config.yaml
weight_decay: 0.0
warmup_steps: 557
decay_fraction: 1.0
decay_shape: "linear"
Each number is 50 + 10 x the weight over its row's rms, rounded and kept within 0 to 99. Layers, rows and columns count from 0. The size before them is the row's rms in percent of the matrix's.

# layer 2 MLP up, 704x256, rms 0.0532, rows 54-72, columns 0-127
101:44 52 54 64 60 40 61 58 51 71 48 36 47 48 65 49 46 52 68 52 50 49 45 82 61 46 55 45 54 51 45 48 47 69 46 57 41 56 39 69 54 49 66 41 54 55 57 41 54 47 42 38 55 51 44 42 69 47 61 58 38 48 54 51 49 47 45 29 59 51 59 45 52 44 47 47 48 41 40 54 35 50 44 56 48 45 50 36 50 53 27 34 69 37 46 46 37 47 53 67 50 48 35 43 33 56 50 41 67 48 66 53 21 26 62 53 43 45 65 32 53 48 63 52 37 36 48 54
099:51 55 66 53 37 37 42 48 54 52 44 45 44 46 55 51 62 66 50 66 38 35 43 54 46 46 64 43 62 51 43 47 57 45 49 44 51 50 49 61 49 60 66 51 50 37 64 46 49 53 56 38 60 54 29 41 45 50 38 49 47 53 38 51 49 39 35 53 43 59 60 62 39 49 69 37 46 49 56 52 41 47 59 56 51 49 70 54 82 45 76 45 42 51 37 48 48 44 60 53 42 46 40 37 62 46 49 40 47 56 49 46 65 48 27 39 36 66 30 50 54 55 51 51 43 50 49 35
098:54 62 57 43 46 50 44 38 64 37 36 46 67 52 33 54 47 58 51 57 46 46 58 40 50 41 42 62 39 68 34 31 49 60 37 48 49 37 34 48 61 63 55 32 58 90 55 60 74 56 47 37 41 37 54 30 56 42 57 44 47 33 40 37 55 46 42 37 42 40 56 36 53 36 31 45 61 55 31 47 41 43 65 54 48 59 52 62 57 55 42 59 33 52 47 48 51 53 48 51 43 41 57 49 49 66 59 40 47 31 59 34 45 52 68 41 44 62 45 56 56 42 50 44 59 50 53 55
096:55 50 66 36 57 63 50 39 55 55 56 44 43 39 50 62 38 46 54 50 42 58 57 60 80 46 58 65 60 62 58 37 53 36 57 51 44 49 59 53 55 77 48 35 47 59 59 40 50 51 58 52 42 43 48 48 44 48 57 39 69 59 29 51 56 56 54 56 54 44 52 57 48 52 47 36 60 54 49 34 44 60 39 34 41 39 69 73 60 44 55 54 53 47 40 52 65 43 48 57 40 45 27 41 54 43 50 50 50 33 62 60 33 51 49 54 61 37 42 38 43 51 46 56 59 49 42 39
098:57 59 65 51 57 58 45 46 57 48 56 56 45 63 45 50 64 32 41 60 60 57 32 46 68 41 55 37 38 46 55 45 47 48 65 72 33 36 33 46 55 56 50 46 30 53 40 44 53 56 54 58 62 53 60 37 61 40 55 62 54 34 64 57 46 50 41 46 55 51 53 42 62 43 61 66 49 40 62 44 23 48 50 45 47 42 47 42 74 55 55 49 40 43 38 48 33 49 60 35 64 46 55 44 51 56 71 52 58 47 31 51 54 47 58 39 21 61 49 50 47 47 66 48 70 34 50 55
101:40 41 64 45 50 49 58 42 42 64 32 69 50 33 75 72 52 61 38 32 48 64 50 51 50 36 54 49 29 46 55 55 48 47 48 45 67 54 41 52 62 34 46 70 53 46 61 54 43 69 50 51 63 65 45 34 46 47 46 59 41 65 65 53 40 53 47 61 47 69 52 47 57 73 52 49 42 49 58 36 60 50 52 47 43 45 59 38 35 54 66 65 41 44 37 49 52 41 24 58 63 36 22 48 47 55 44 35 69 29 67 49 49 65 51 53 46 52 46 49 47 69 53 49 45 53 45 53
102:54 48 66 54 49 53 60 31 58 39 50 54 61 39 37 43 69 41 53 76 74 58 56 52 48 58 60 38 55 61 53 48 49 60 51 49 57 68 54 64 56 50 68 52 36 52 38 53 53 37 37 54 64 55 39 43 57 47 48 48 60 60 55 74 39 66 53 57 54 48 65 43 52 62 32 34 50 55 67 59 68 62 55 48 47 47 44 44 40 37 55 53 46 40 59 53 50 57 56 47 33 58 37 58 56 37 55 58 53 56 41 58 51 51 51 39 23 36 56 41 58 54 31 54 44 49 43 38
105:47 54 58 49 53 61 45 41 53 43 38 39 73 49 47 37 39 69 50 59 52 43 50 61 58 57 58 43 53 51 59 51 61 44 47 54 47 59 51 64 48 51 37 39 40 55 49 41 65 62 77 56 39 40 65 62 38 56 47 57 42 55 52 51 64 55 35 46 52 60 59 52 37 27 72 48 56 44 40 43 50 64 58 51 41 48 43 49 49 57 49 44 69 44 54 71 60 63 39 57 64 54 49 60 58 56 39 62 53 51 48 47 64 46 55 66 61 50 44 48 28 49 57 45 39 42 51 42
098:44 64 39 64 36 29 59 60 40 50 46 58 50 52 59 71 39 47 59 59 39 37 58 67 52 58 45 70 43 36 53 66 42 53 48 34 51 44 47 57 51 51 55 47 39 66 53 40 45 49 42 58 51 52 57 64 44 53 47 50 57 40 56 51 41 55 51 54 61 46 32 58 47 54 38 27 58 44 46 54 52 48 51 40 44 65 41 41 38 30 67 39 38 51 63 38 45 36 56 76 67 59 38 52 36 50 55 63 53 40 50 67 36 69 49 36 56 50 63 55 54 38 60 58 44 65 49 56
101:47 26 48 55 49 40 64 39 58 49 48 61 58 61 50 40 43 45 62 38 54 47 48 48 37 48 55 40 52 25 43 40 48 43 55 42 54 52 46 50 54 42 43 57 55 84 49 47 48 60 57 55 69 39 37 48 57 57 55 29 48 52 61 58 53 47 59 50 47 43 46 54 58 62 56 33 60 58 56 46 50 63 32 73 36 48 44 60 53 53 46 57 49 48 45 64 43 72 62 55 57 47 43 32 68 40 67 14 48 35 53 53 62 59 44 50 51 54 58 52 52 32 60 50 51 47 47 37
100:51 33 47 27 53 65 59 49 46 57 42 35 39 40 62 50 62 56 35 56 52 45 49 54 47 54 67 78 63 43 57 41 45 71 54 45 52 61 61 26 58 39 57 34 43 55 60 46 63 58 61 60 54 57 56 59 66 53 60 36 37 56 57 49 47 39 44 43 27 55 55 46 66 48 50 55 53 50 48 55 46 39 47 39 56 45 48 55 40 53 52 55 49 41 63 35 50 59 45 58 58 27 52 55 58 53 51 44 40 48 41 49 51 55 54 57 73 51 48 47 74 58 54 37 58 66 59 66
100:42 39 61 57 38 46 43 60 73 50 63 50 46 56 34 46 40 67 48 49 57 43 41 43 63 58 41 28 63 45 44 56 44 54 67 50 52 36 65 57 71 57 53 34 48 43 38 60 55 59 24 48 26 42 56 23 30 54 46 62 60 72 48 35 53 38 49 59 67 48 62 43 39 48 52 46 64 55 56 63 41 39 57 55 58 42 41 37 53 50 40 56 59 47 52 52 48 55 55 55 54 54 67 53 37 48 64 45 57 54 58 50 62 66 48 64 53 53 40 66 34 55 32 34 34 64 59 26
100:44 73 43 71 60 59 52 43 55 52 65 60 65 44 53 53 42 51 39 42 70 49 44 49 62 40 57 57 63 55 54 58 36 33 24 48 45 43 81 44 40 60 62 47 38 48 65 54 21 41 37 52 49 36 36 57 55 46 50 47 60 58 45 61 48 43 58 35 53 61 48 36 62 47 48 57 59 59 53 45 51 49 50 41 43 65 56 35 47 51 50 50 56 47 42 29 63 43 70 64 62 75 72 55 65 56 58 45 53 48 44 55 58 36 45 50 49 57 63 44 32 49 57 41 55 77 46 49
104:72 51 51 58 48 56 54 50 35 43 65 32 63 43 57 55 45 44 67 39 55 54 35 58 45 50 42 54 46 29 57 40 81 56 48 51 47 49 40 51 60 40 44 46 45 40 46 43 59 57 44 32 54 44 57 70 39 34 54 64 46 44 46 71 58 61 33 41 60 42 67 43 63 39 48 58 65 53 56 55 70 48 65 27 56 42 49 47 47 49 48 51 39 53 49 45 73 59 45 35 53 43 43 51 43 40 57 49 46 48 45 51 49 35 41 64 67 45 45 51 79 41 45 41 53 50 56 44
096:60 53 44 45 54 54 52 45 50 45 62 39 30 46 70 49 43 39 70 47 64 60 49 32 46 39 41 43 57 53 54 46 37 61 57 58 50 40 58 53 53 64 56 50 50 52 53 50 58 54 37 56 53 64 41 43 62 56 52 40 30 47 62 60 76 62 46 60 55 64 57 55 45 74 54 57 44 53 67 37 31 52 36 46 55 57 55 52 51 59 45 54 50 48 57 35 20 56 50 62 27 46 66 53 56 31 60 66 56 54 59 49 56 40 50 31 20 62 38 51 57 59 59 61 46 53 45 46
105:51 71 54 32 51 40 57 38 50 43 48 54 50 32 71 41 74 48 52 54 53 63 53 54 50 61 58 67 55 61 54 55 44 45 46 50 43 68 48 45 55 45 54 62 39 54 44 61 39 55 28 62 47 44 55 48 52 45 69 40 62 37 54 47 53 56 53 47 37 71 34 47 45 71 44 55 46 52 36 60 45 43 60 48 47 53 63 52 59 63 56 54 54 44 35 44 40 51 56 36 63 52 32 60 52 54 47 49 50 58 40 45 51 65 48 32 52 48 65 59 43 58 59 59 42 46 47 45
104:63 66 65 44 48 44 49 55 60 45 52 31 47 60 47 57 57 71 57 39 82 43 53 43 53 40 50 61 42 48 56 52 51 68 47 59 55 59 48 48 47 46 46 54 53 37 30 44 46 63 34 41 49 59 56 50 46 44 40 47 60 52 59 64 52 68 64 33 47 55 46 72 49 48 58 43 30 61 58 53 62 55 53 60 62 51 47 44 53 52 41 59 41 46 47 70 65 49 32 32 53 48 58 40 58 53 48 24 53 47 60 52 51 56 47 42 37 50 49 33 32 41 46 51 59 58 54 41
099:34 56 52 50 63 55 53 61 43 38 53 48 50 57 48 63 49 58 33 51 68 38 57 48 54 44 52 35 50 36 57 50 60 52 67 55 38 55 45 68 47 35 50 61 43 42 54 54 27 44 40 53 42 43 58 51 52 53 40 46 62 67 48 49 51 48 38 62 55 43 60 60 53 55 50 58 42 62 48 62 61 48 43 42 41 60 53 67 57 32 27 46 36 55 58 50 59 49 57 50 66 39 55 44 51 40 30 54 70 65 58 56 56 45 52 57 30 51 50 47 45 56 49 63 45 52 53 48
107:58 70 29 61 48 53 59 48 47 61 58 46 61 60 56 48 54 36 34 55 62 41 56 45 47 44 62 40 42 36 52 55 49 48 54 58 52 41 57 39 38 42 51 54 59 32 47 43 49 54 50 63 58 54 39 65 51 50 59 45 56 55 50 41 37 39 45 51 44 60 54 61 63 64 53 42 50 52 43 49 55 62 55 53 59 46 30 62 50 50 37 42 55 49 37 40 68 57 40 49 43 41 31 46 40 54 60 46 37 51 57 42 24 36 54 55 48 74 53 30 45 57 40 61 58 52 45 40
# layer 2 MLP down (transposed), 704x256, rms 0.0491, rows 54-71, columns 0-127
105:50 49 57 38 67 52 45 46 52 53 70 58 33 52 56 52 58 52 64 55 38 53 37 42 48 49 47 65 61 56 59 51 37 55 67 53 57 54 59 48 42 54 25 62 41 59 56 39 32 62 44 54 41 51 36 54 50 69 44 37 50 49 62 34 53 40 58 38 58 50 41 46 46 53 55 58 50 58 53 42 61 38 30 51 35 61 57 40 53 33 38 50 54 46 33 62 55 68 56 53 46 44 56 58 57 73 45 56 64 48 50 45 37 54 54 56 66 27 54 36 43 43 46 64 50 32 28 58
097:61 39 60 51 47 44 46 27 41 35 43 70 48 72 59 63 28 37 51 66 63 43 49 50 25 49 36 25 47 39 38 45 31 58 62 45 50 38 50 72 58 46 60 49 49 58 56 48 56 41 44 45 42 43 45 39 47 56 42 50 56 58 68 55 49 42 65 46 65 56 44 52 49 42 38 51 52 54 38 68 65 30 45 52 32 39 45 49 54 55 62 58 60 50 59 41 59 77 55 61 37 48 57 64 51 49 57 36 50 46 42 61 45 50 34 60 49 50 53 37 68 31 62 57 58 47 59 53
098:46 41 30 49 24 51 56 63 60 54 61 49 47 59 61 66 43 67 41 50 53 58 47 78 54 55 54 39 43 44 36 66 37 60 66 46 47 51 63 45 72 42 57 50 63 53 61 49 51 58 51 48 56 22 60 57 55 30 59 51 50 55 39 44 44 49 35 53 44 70 48 70 48 41 38 43 50 44 49 39 58 47 44 63 53 54 60 38 49 40 59 51 34 47 43 44 47 53 54 51 56 39 55 70 46 58 54 39 54 67 44 49 64 56 43 40 54 58 62 45 56 66 57 52 57 74 54 57
098:37 49 45 32 44 58 31 63 60 61 40 67 45 51 54 56 55 40 37 47 51 41 61 59 50 51 51 58 61 61 59 44 57 40 47 47 55 40 46 56 40 56 44 40 53 42 47 62 60 45 37 71 53 33 44 59 52 50 41 69 51 51 69 62 45 45 42 59 38 60 53 56 59 52 52 40 51 54 35 56 67 56 45 41 46 47 46 30 59 57 53 67 36 49 71 30 49 53 49 55 30 47 57 38 47 50 57 49 42 54 21 53 37 58 40 53 50 49 49 43 42 33 33 55 26 51 61 46
098:53 43 45 41 36 56 44 59 53 48 60 43 62 39 40 45 53 55 53 53 53 54 39 33 63 46 29 63 42 41 32 54 41 51 81 38 62 61 61 55 61 35 38 67 65 54 58 53 49 37 38 54 33 43 44 41 69 65 62 47 38 44 51 54 65 64 60 47 40 50 45 51 46 45 37 67 50 52 38 59 54 72 49 46 61 63 41 33 51 32 53 56 50 51 48 41 38 43 53 50 49 56 56 40 40 52 33 49 30 39 70 30 41 44 45 52 49 58 44 39 49 44 41 54 30 48 38 56
101:59 46 46 55 19 38 63 27 62 54 50 66 58 62 50 45 47 60 46 59 55 35 46 42 51 51 29 27 65 49 45 44 62 44 48 38 44 44 58 46 33 46 64 45 58 56 59 36 47 48 63 59 40 57 50 38 53 73 39 39 57 58 46 46 66 39 52 58 49 41 69 50 43 33 52 58 33 52 47 56 34 39 36 46 60 60 42 45 62 58 50 43 59 58 30 47 29 61 58 48 33 52 57 54 43 40 61 42 50 52 56 50 60 58 34 40 50 45 57 40 55 48 32 64 49 36 54 47
094:46 60 54 44 55 49 53 45 59 68 40 45 37 43 52 57 54 33 69 59 41 58 64 41 59 53 41 59 55 42 49 44 39 50 62 55 65 52 67 49 48 60 54 46 44 40 55 47 40 61 47 52 53 51 47 43 56 44 64 52 37 40 52 53 54 43 71 46 38 43 44 59 66 61 44 48 55 48 58 47 56 44 78 40 57 50 44 60 30 45 49 53 47 49 56 51 38 59 30 58 39 64 49 50 41 47 64 36 33 59 41 27 69 48 63 48 46 62 58 51 49 46 59 44 57 35 48 48
108:53 64 23 65 40 69 60 55 58 54 44 64 58 64 46 50 46 38 50 47 51 57 50 34 35 45 56 63 50 46 52 56 39 40 38 33 53 35 49 45 49 50 64 55 35 46 54 68 54 62 58 53 64 38 41 48 53 37 61 53 58 66 54 43 64 62 65 72 60 43 42 57 52 48 53 49 57 54 72 49 62 70 39 46 42 49 59 60 48 50 50 58 40 59 59 81 60 49 59 60 43 61 53 58 46 53 50 46 46 50 44 43 61 62 44 41 29 57 45 39 59 55 50 56 43 62 55 31
101:60 38 45 38 60 50 37 44 61 79 56 61 50 50 51 50 54 43 53 48 45 58 49 35 46 45 58 43 60 54 41 54 57 40 59 52 46 51 40 38 53 58 41 76 36 38 48 61 61 48 61 33 73 47 63 53 45 57 64 26 49 55 38 56 61 45 69 62 39 58 49 45 51 47 60 51 43 59 62 53 41 46 47 45 49 51 52 60 40 51 26 47 49 62 50 57 48 56 53 39 53 62 53 50 51 35 58 50 37 46 50 61 56 45 55 64 51 66 37 47 41 36 69 64 56 60 54 53
101:35 65 45 40 39 50 53 42 55 49 56 47 75 57 54 68 55 57 54 43 45 47 52 36 59 33 56 50 41 65 47 50 55 35 63 55 55 55 48 35 42 67 34 69 36 61 46 47 39 39 42 40 40 44 45 61 65 40 49 70 59 34 42 62 55 50 61 43 61 31 59 43 59 45 59 43 35 37 50 47 32 58 65 44 45 49 52 55 49 46 48 60 49 47 34 57 57 35 63 65 56 42 54 46 41 64 53 62 52 54 39 67 59 41 55 63 62 66 47 43 48 47 44 59 42 37 33 64
103:47 60 41 68 43 52 65 73 40 46 41 45 52 53 51 44 40 44 51 53 61 52 53 50 35 52 54 45 57 45 69 56 51 50 49 52 31 47 68 51 44 65 58 35 56 51 46 55 49 51 38 47 40 56 54 49 39 18 36 67 37 56 43 46 50 46 46 54 36 28 50 52 71 64 63 43 50 40 69 44 40 58 45 56 46 54 49 52 57 57 58 40 36 63 52 55 60 43 69 31 51 58 48 63 44 56 60 55 57 41 45 34 40 44 51 44 39 42 63 65 50 60 51 43 47 58 61 44
105:54 50 62 65 34 48 67 77 52 67 44 60 56 59 40 49 51 58 51 56 43 48 46 49 45 71 63 47 52 47 51 38 46 47 74 43 56 51 51 60 36 39 58 50 34 47 59 43 35 46 60 46 55 50 55 40 55 50 54 62 60 46 28 58 44 49 55 36 54 52 37 34 48 59 50 36 66 60 53 43 44 59 46 46 43 47 38 41 29 46 51 43 49 44 43 54 65 54 48 52 31 37 55 51 44 48 56 38 51 53 35 44 57 57 35 51 44 54 53 47 45 40 68 41 55 70 59 66
103:53 56 64 53 49 64 42 59 60 65 49 41 54 34 42 54 51 55 50 49 30 50 23 24 50 48 47 57 44 47 60 49 78 48 35 49 58 25 22 36 64 47 42 61 48 52 38 63 41 50 39 60 49 48 48 47 53 45 32 36 44 43 56 53 42 67 45 62 59 52 58 45 55 43 54 59 35 41 49 57 57 41 34 71 39 54 54 42 51 43 42 37 45 32 37 60 67 39 43 47 57 54 46 75 63 62 48 52 32 52 44 67 54 46 61 50 41 34 55 50 58 41 37 42 61 43 49 43
107:62 49 50 67 33 52 55 64 47 50 46 26 60 59 42 34 67 58 44 45 38 52 37 52 49 61 57 24 55 41 45 41 52 44 54 55 61 48 46 61 65 33 44 53 58 54 47 42 60 68 55 31 66 37 59 41 53 57 45 39 57 70 46 63 51 49 34 46 67 58 50 59 59 46 51 48 53 60 47 43 54 44 53 58 66 46 60 50 32 55 55 48 31 64 34 58 51 88 52 23 64 48 43 50 49 40 48 52 53 39 48 53 37 42 55 55 46 46 44 48 57 42 35 42 35 33 46 39
101:42 26 41 47 50 47 57 44 59 48 41 65 45 49 38 40 54 48 54 56 43 42 38 46 52 56 53 60 50 48 36 56 51 46 44 43 50 48 34 55 50 45 56 44 70 67 57 38 44 54 51 49 38 66 34 57 39 24 54 36 51 57 39 48 44 43 41 51 38 42 63 56 55 56 48 51 78 57 37 57 47 37 56 52 71 42 67 66 64 49 47 56 39 42 65 41 62 55 56 72 43 56 58 54 39 29 53 67 44 52 55 42 46 50 60 49 56 37 44 71 53 38 67 46 57 48 51 55
109:61 58 64 50 53 47 55 41 56 35 51 61 55 51 48 44 48 41 31 54 50 33 32 57 37 51 62 57 45 36 65 42 46 37 50 66 60 38 58 43 52 51 61 45 57 52 59 56 35 46 33 56 56 53 45 32 66 54 51 58 48 36 43 57 52 54 43 46 44 63 41 53 38 65 40 48 56 63 52 53 51 39 53 38 41 48 57 32 60 59 33 63 52 45 54 46 47 46 47 53 56 64 48 52 58 54 61 36 53 41 35 41 49 59 44 44 43 61 53 54 31 59 48 36 45 40 40 29
105:36 54 55 59 51 43 33 65 39 48 59 71 33 50 52 50 35 43 49 58 40 62 32 65 37 42 74 59 54 60 38 61 23 62 49 43 54 37 41 66 44 51 56 48 43 52 51 41 55 52 45 45 57 60 54 51 47 26 42 59 54 56 39 42 41 35 57 43 64 56 55 55 60 48 46 45 60 52 45 62 53 53 42 52 57 42 56 40 67 32 56 47 45 71 59 27 55 36 42 72 41 64 29 49 44 30 60 66 54 37 53 48 54 51 61 51 42 60 44 56 59 38 60 37 40 46 48 52
099:56 40 30 49 62 59 62 77 50 43 53 56 64 59 47 34 41 41 49 43 47 42 53 57 39 63 38 50 54 49 48 51 55 59 54 58 41 46 60 31 35 53 65 69 55 56 42 44 48 54 37 47 53 53 26 49 43 65 40 53 60 60 42 40 52 37 43 70 51 32 54 51 56 47 55 44 47 58 47 56 55 63 43 49 48 56 59 52 44 54 59 50 45 44 38 42 45 65 63 44 32 36 50 50 48 46 67 42 46 71 49 51 47 44 51 41 61 51 62 55 58 48 34 36 60 61 61 31
# layer 2 MLP gate, 704x256, rms 0.0567, rows 55-72, columns 0-127
100:33 29 52 47 40 49 56 44 56 62 41 43 60 50 52 59 52 73 50 41 62 59 51 51 35 48 54 72 51 75 35 55 46 53 50 45 56 44 32 78 60 56 55 54 46 49 58 31 51 56 47 38 58 53 51 37 57 48 66 76 68 46 56 60 52 61 37 40 44 55 53 42 72 39 50 26 53 67 44 52 53 28 47 57 62 56 70 38 51 71 70 62 49 44 44 55 50 53 65 31 55 54 44 69 54 40 45 57 31 54 60 49 59 42 44 50 50 48 49 60 58 52 51 61 38 39 50 53
093:56 55 39 41 62 64 51 38 52 45 53 48 48 52 51 37 51 42 41 57 46 65 58 35 52 43 49 56 54 61 41 52 43 73 48 63 50 55 55 35 35 59 36 58 48 58 44 50 49 33 40 37 40 60 50 37 53 62 49 37 55 30 33 69 52 43 38 57 50 49 53 25 42 63 48 59 55 51 55 66 45 53 45 41 42 58 48 31 49 38 59 56 51 51 53 47 62 32 63 36 40 34 34 42 47 45 53 50 52 52 38 65 59 39 62 55 47 66 49 22 56 45 60 47 57 39 52 57
092:83 52 37 58 51 45 60 57 61 47 46 41 51 42 38 53 42 74 54 59 43 47 40 40 50 63 52 52 59 46 50 51 64 67 48 66 47 60 44 49 45 60 61 43 46 45 47 41 45 47 47 39 60 67 57 55 55 44 37 47 59 55 56 61 60 66 50 54 53 47 59 39 55 37 35 51 40 63 61 43 38 35 44 54 56 51 51 43 53 30 52 61 54 44 38 58 46 47 32 51 78 56 53 63 56 47 47 43 69 55 42 45 57 66 44 48 49 49 36 59 39 32 52 61 47 52 36 33
100:54 49 48 22 46 43 55 36 41 36 55 32 56 40 45 50 51 48 41 54 52 54 70 58 52 50 37 49 43 50 56 51 60 46 46 49 51 39 71 66 43 30 47 52 40 24 48 51 55 63 59 45 63 60 55 65 52 60 31 59 62 45 55 52 35 59 57 47 52 40 48 40 55 44 50 43 41 36 52 62 49 56 31 54 62 51 51 39 52 31 35 57 35 61 38 48 54 41 45 43 37 61 56 46 40 48 35 48 48 41 32 50 47 61 61 52 52 55 47 52 47 60 49 62 37 54 71 46
102:62 45 26 48 54 43 62 36 48 59 40 49 52 49 54 47 45 48 44 56 43 40 53 50 54 53 48 48 41 48 38 49 57 45 37 59 42 58 61 47 49 60 45 49 56 56 49 34 54 50 58 44 58 55 49 60 55 51 59 22 43 23 51 33 53 34 54 39 38 58 41 48 60 43 40 44 65 42 42 46 46 51 51 41 42 67 41 45 52 52 42 30 60 62 40 52 56 49 50 55 48 39 45 54 40 41 57 51 48 49 66 39 47 21 47 47 69 45 63 50 41 49 45 41 64 67 47 67
105:50 42 53 32 44 41 53 61 52 55 45 37 56 57 68 46 50 76 33 50 59 38 54 46 53 44 45 66 44 45 58 78 58 58 44 67 46 29 36 49 36 64 38 37 47 53 61 57 82 58 45 47 32 45 49 40 48 53 43 52 49 39 51 29 58 45 56 42 40 70 46 48 45 40 44 67 44 37 40 52 52 47 54 56 37 62 59 47 54 62 54 52 67 29 39 52 48 63 47 44 61 43 77 53 69 61 53 53 55 66 66 62 51 57 42 61 46 43 40 51 53 47 62 52 39 46 63 66
105:65 36 43 38 36 48 59 28 49 46 47 55 42 41 50 69 46 42 38 59 49 35 59 56 60 55 37 65 52 51 45 69 52 48 46 54 58 56 70 69 58 50 46 49 51 47 54 42 54 65 51 61 65 45 45 43 52 56 36 38 53 54 51 44 42 35 61 62 55 55 60 63 49 65 36 57 67 63 54 73 45 35 47 40 60 47 52 36 47 54 65 62 76 43 53 51 63 48 54 48 53 46 45 55 62 63 37 61 63 57 38 46 44 45 49 52 63 62 65 54 41 53 47 74 62 62 34 56
096:48 64 51 47 55 44 57 56 67 54 57 60 70 40 63 69 52 53 63 51 43 39 52 48 34 38 54 38 48 47 52 44 62 53 46 46 56 67 39 48 55 49 44 63 29 58 47 48 37 47 48 38 75 64 47 56 45 45 70 44 41 52 37 39 33 54 49 66 50 67 56 63 51 55 51 40 49 55 68 53 46 61 61 65 57 71 61 42 48 46 40 23 47 58 40 42 38 43 27 34 54 60 56 45 46 29 54 40 52 49 73 48 43 41 56 60 51 49 49 58 50 46 67 56 31 59 51 55
099:51 49 56 49 59 58 67 56 52 45 34 69 37 49 44 44 55 47 48 60 36 50 58 41 30 56 46 39 57 51 28 57 39 48 63 57 32 55 48 63 49 53 48 56 45 56 33 42 59 59 51 59 60 48 50 50 43 52 43 54 51 50 58 54 42 33 56 48 47 42 60 44 59 42 47 44 66 60 58 56 58 30 46 53 57 59 35 61 55 43 60 34 44 38 46 41 40 59 46 65 63 43 33 52 61 48 53 50 48 43 52 58 37 49 45 46 28 32 55 62 50 75 66 35 46 60 52 49
103:41 55 26 26 47 74 51 55 55 36 41 40 38 55 49 62 46 54 37 82 62 38 69 32 48 49 45 63 48 44 65 47 58 48 64 52 37 59 45 45 43 42 40 50 59 49 62 44 61 53 53 44 24 51 63 46 53 35 52 57 48 63 61 64 44 51 56 37 50 37 50 50 59 50 47 53 45 53 57 41 41 62 74 47 76 60 58 58 44 52 52 54 53 33 56 65 49 55 37 44 60 51 62 51 57 31 58 55 45 63 33 47 52 48 45 49 48 43 57 60 49 48 63 38 39 45 53 40
097:49 53 42 31 36 63 50 59 43 49 48 70 50 59 66 46 45 46 51 56 37 51 43 60 56 56 55 42 51 44 34 48 48 50 38 49 59 66 32 57 39 53 54 55 57 50 49 59 58 56 62 30 46 38 48 40 46 51 46 50 43 49 45 48 57 51 35 36 46 75 49 43 38 54 45 40 58 58 71 32 65 58 51 45 32 42 51 61 57 57 41 34 55 51 54 34 65 49 39 43 56 48 59 51 71 52 56 31 33 40 52 33 52 59 50 63 52 58 51 62 58 52 58 32 55 56 56 31
096:34 46 43 40 45 50 36 58 55 51 41 51 54 63 40 52 53 43 38 78 50 51 41 50 59 76 52 48 65 63 51 44 26 49 58 50 40 54 58 51 62 41 53 58 49 44 65 59 62 45 39 65 40 65 45 58 55 63 47 55 48 65 59 24 66 54 66 45 66 47 67 41 20 46 48 58 53 52 53 57 43 58 42 36 66 41 33 61 58 58 65 51 32 42 43 61 45 49 62 73 62 47 54 44 43 55 38 52 54 61 51 39 54 40 58 54 62 35 53 55 37 56 48 42 46 57 61 49
105:35 39 40 45 44 70 37 50 43 72 51 65 50 63 45 54 34 53 60 41 47 52 38 55 44 56 57 44 43 53 39 47 45 75 50 51 38 58 60 44 52 61 52 52 40 62 67 54 56 45 45 44 53 67 46 66 40 35 61 51 53 68 59 50 59 55 50 40 58 63 37 48 64 55 48 55 66 46 60 44 64 57 48 40 45 39 49 58 24 60 56 35 56 50 52 49 39 56 48 62 68 49 63 50 61 45 57 50 65 85 35 63 54 35 54 50 67 62 39 70 62 51 40 38 44 52 46 56
100:46 52 55 35 71 51 48 46 70 62 46 60 51 42 43 60 61 61 46 46 23 57 55 42 43 45 60 51 50 50 37 64 51 31 43 46 61 53 47 50 63 52 42 61 55 56 50 55 45 42 79 58 49 49 47 37 48 50 42 51 49 40 37 58 45 48 38 45 54 38 49 45 48 45 75 46 45 25 39 43 47 55 45 25 48 45 44 48 31 43 39 43 46 55 61 48 39 48 65 40 52 59 45 76 47 45 40 57 42 49 39 64 44 38 41 52 50 61 43 62 57 39 34 45 53 36 50 45
109:32 37 46 50 67 61 42 47 54 64 59 69 46 56 51 42 57 62 55 49 47 59 62 34 43 35 40 49 53 45 60 64 61 60 49 70 52 39 47 52 47 60 48 53 55 61 47 49 62 42 51 33 52 59 40 58 32 56 35 55 44 69 49 65 46 54 61 59 44 48 60 57 51 63 39 67 58 46 53 50 24 41 61 44 41 52 43 59 54 50 58 67 53 44 60 42 53 53 37 55 39 68 51 55 46 53 41 43 83 69 53 46 48 42 52 42 43 32 56 48 43 46 43 43 42 49 69 48
104:32 56 38 21 59 48 50 52 50 42 68 46 56 37 63 41 63 38 45 57 42 38 58 37 51 55 52 44 61 71 42 63 63 39 57 49 60 68 59 43 51 64 60 68 44 47 52 51 53 73 45 35 49 41 41 64 41 38 33 46 42 59 57 53 47 47 64 43 45 41 44 57 72 49 59 67 43 31 42 55 51 47 50 58 76 55 52 52 49 57 49 29 34 52 27 42 47 52 48 55 45 54 40 50 43 27 47 67 46 63 44 55 48 45 39 46 76 57 44 49 45 38 60 43 49 44 62 58
094:70 52 45 43 58 69 43 51 42 61 56 48 46 44 47 42 30 72 53 48 52 41 58 78 77 46 48 36 52 47 48 48 56 68 48 56 42 39 62 61 57 43 52 35 49 64 58 55 48 52 59 62 41 40 62 49 22 49 51 42 45 58 32 60 59 33 57 59 58 39 58 45 38 40 52 34 65 52 53 54 52 50 61 52 56 64 43 52 36 38 34 47 45 35 46 49 44 56 61 48 50 53 27 65 46 51 57 53 54 33 50 40 71 33 47 52 61 45 40 54 52 62 37 75 57 39 53 40
114:43 47 34 52 49 60 52 48 35 68 61 58 42 40 72 30 55 48 53 71 37 56 46 34 40 67 62 60 35 68 32 64 50 80 46 45 50 54 62 46 52 43 29 57 50 65 40 60 62 46 65 48 55 40 25 42 44 42 61 51 39 44 53 48 72 47 43 47 48 71 55 37 47 77 42 39 53 54 68 49 53 44 54 52 51 55 55 54 35 45 62 63 47 49 63 38 27 64 58 49 43 49 43 60 52 37 58 48 52 56 60 46 63 48 51 49 68 60 55 58 65 55 53 56 60 41 33 42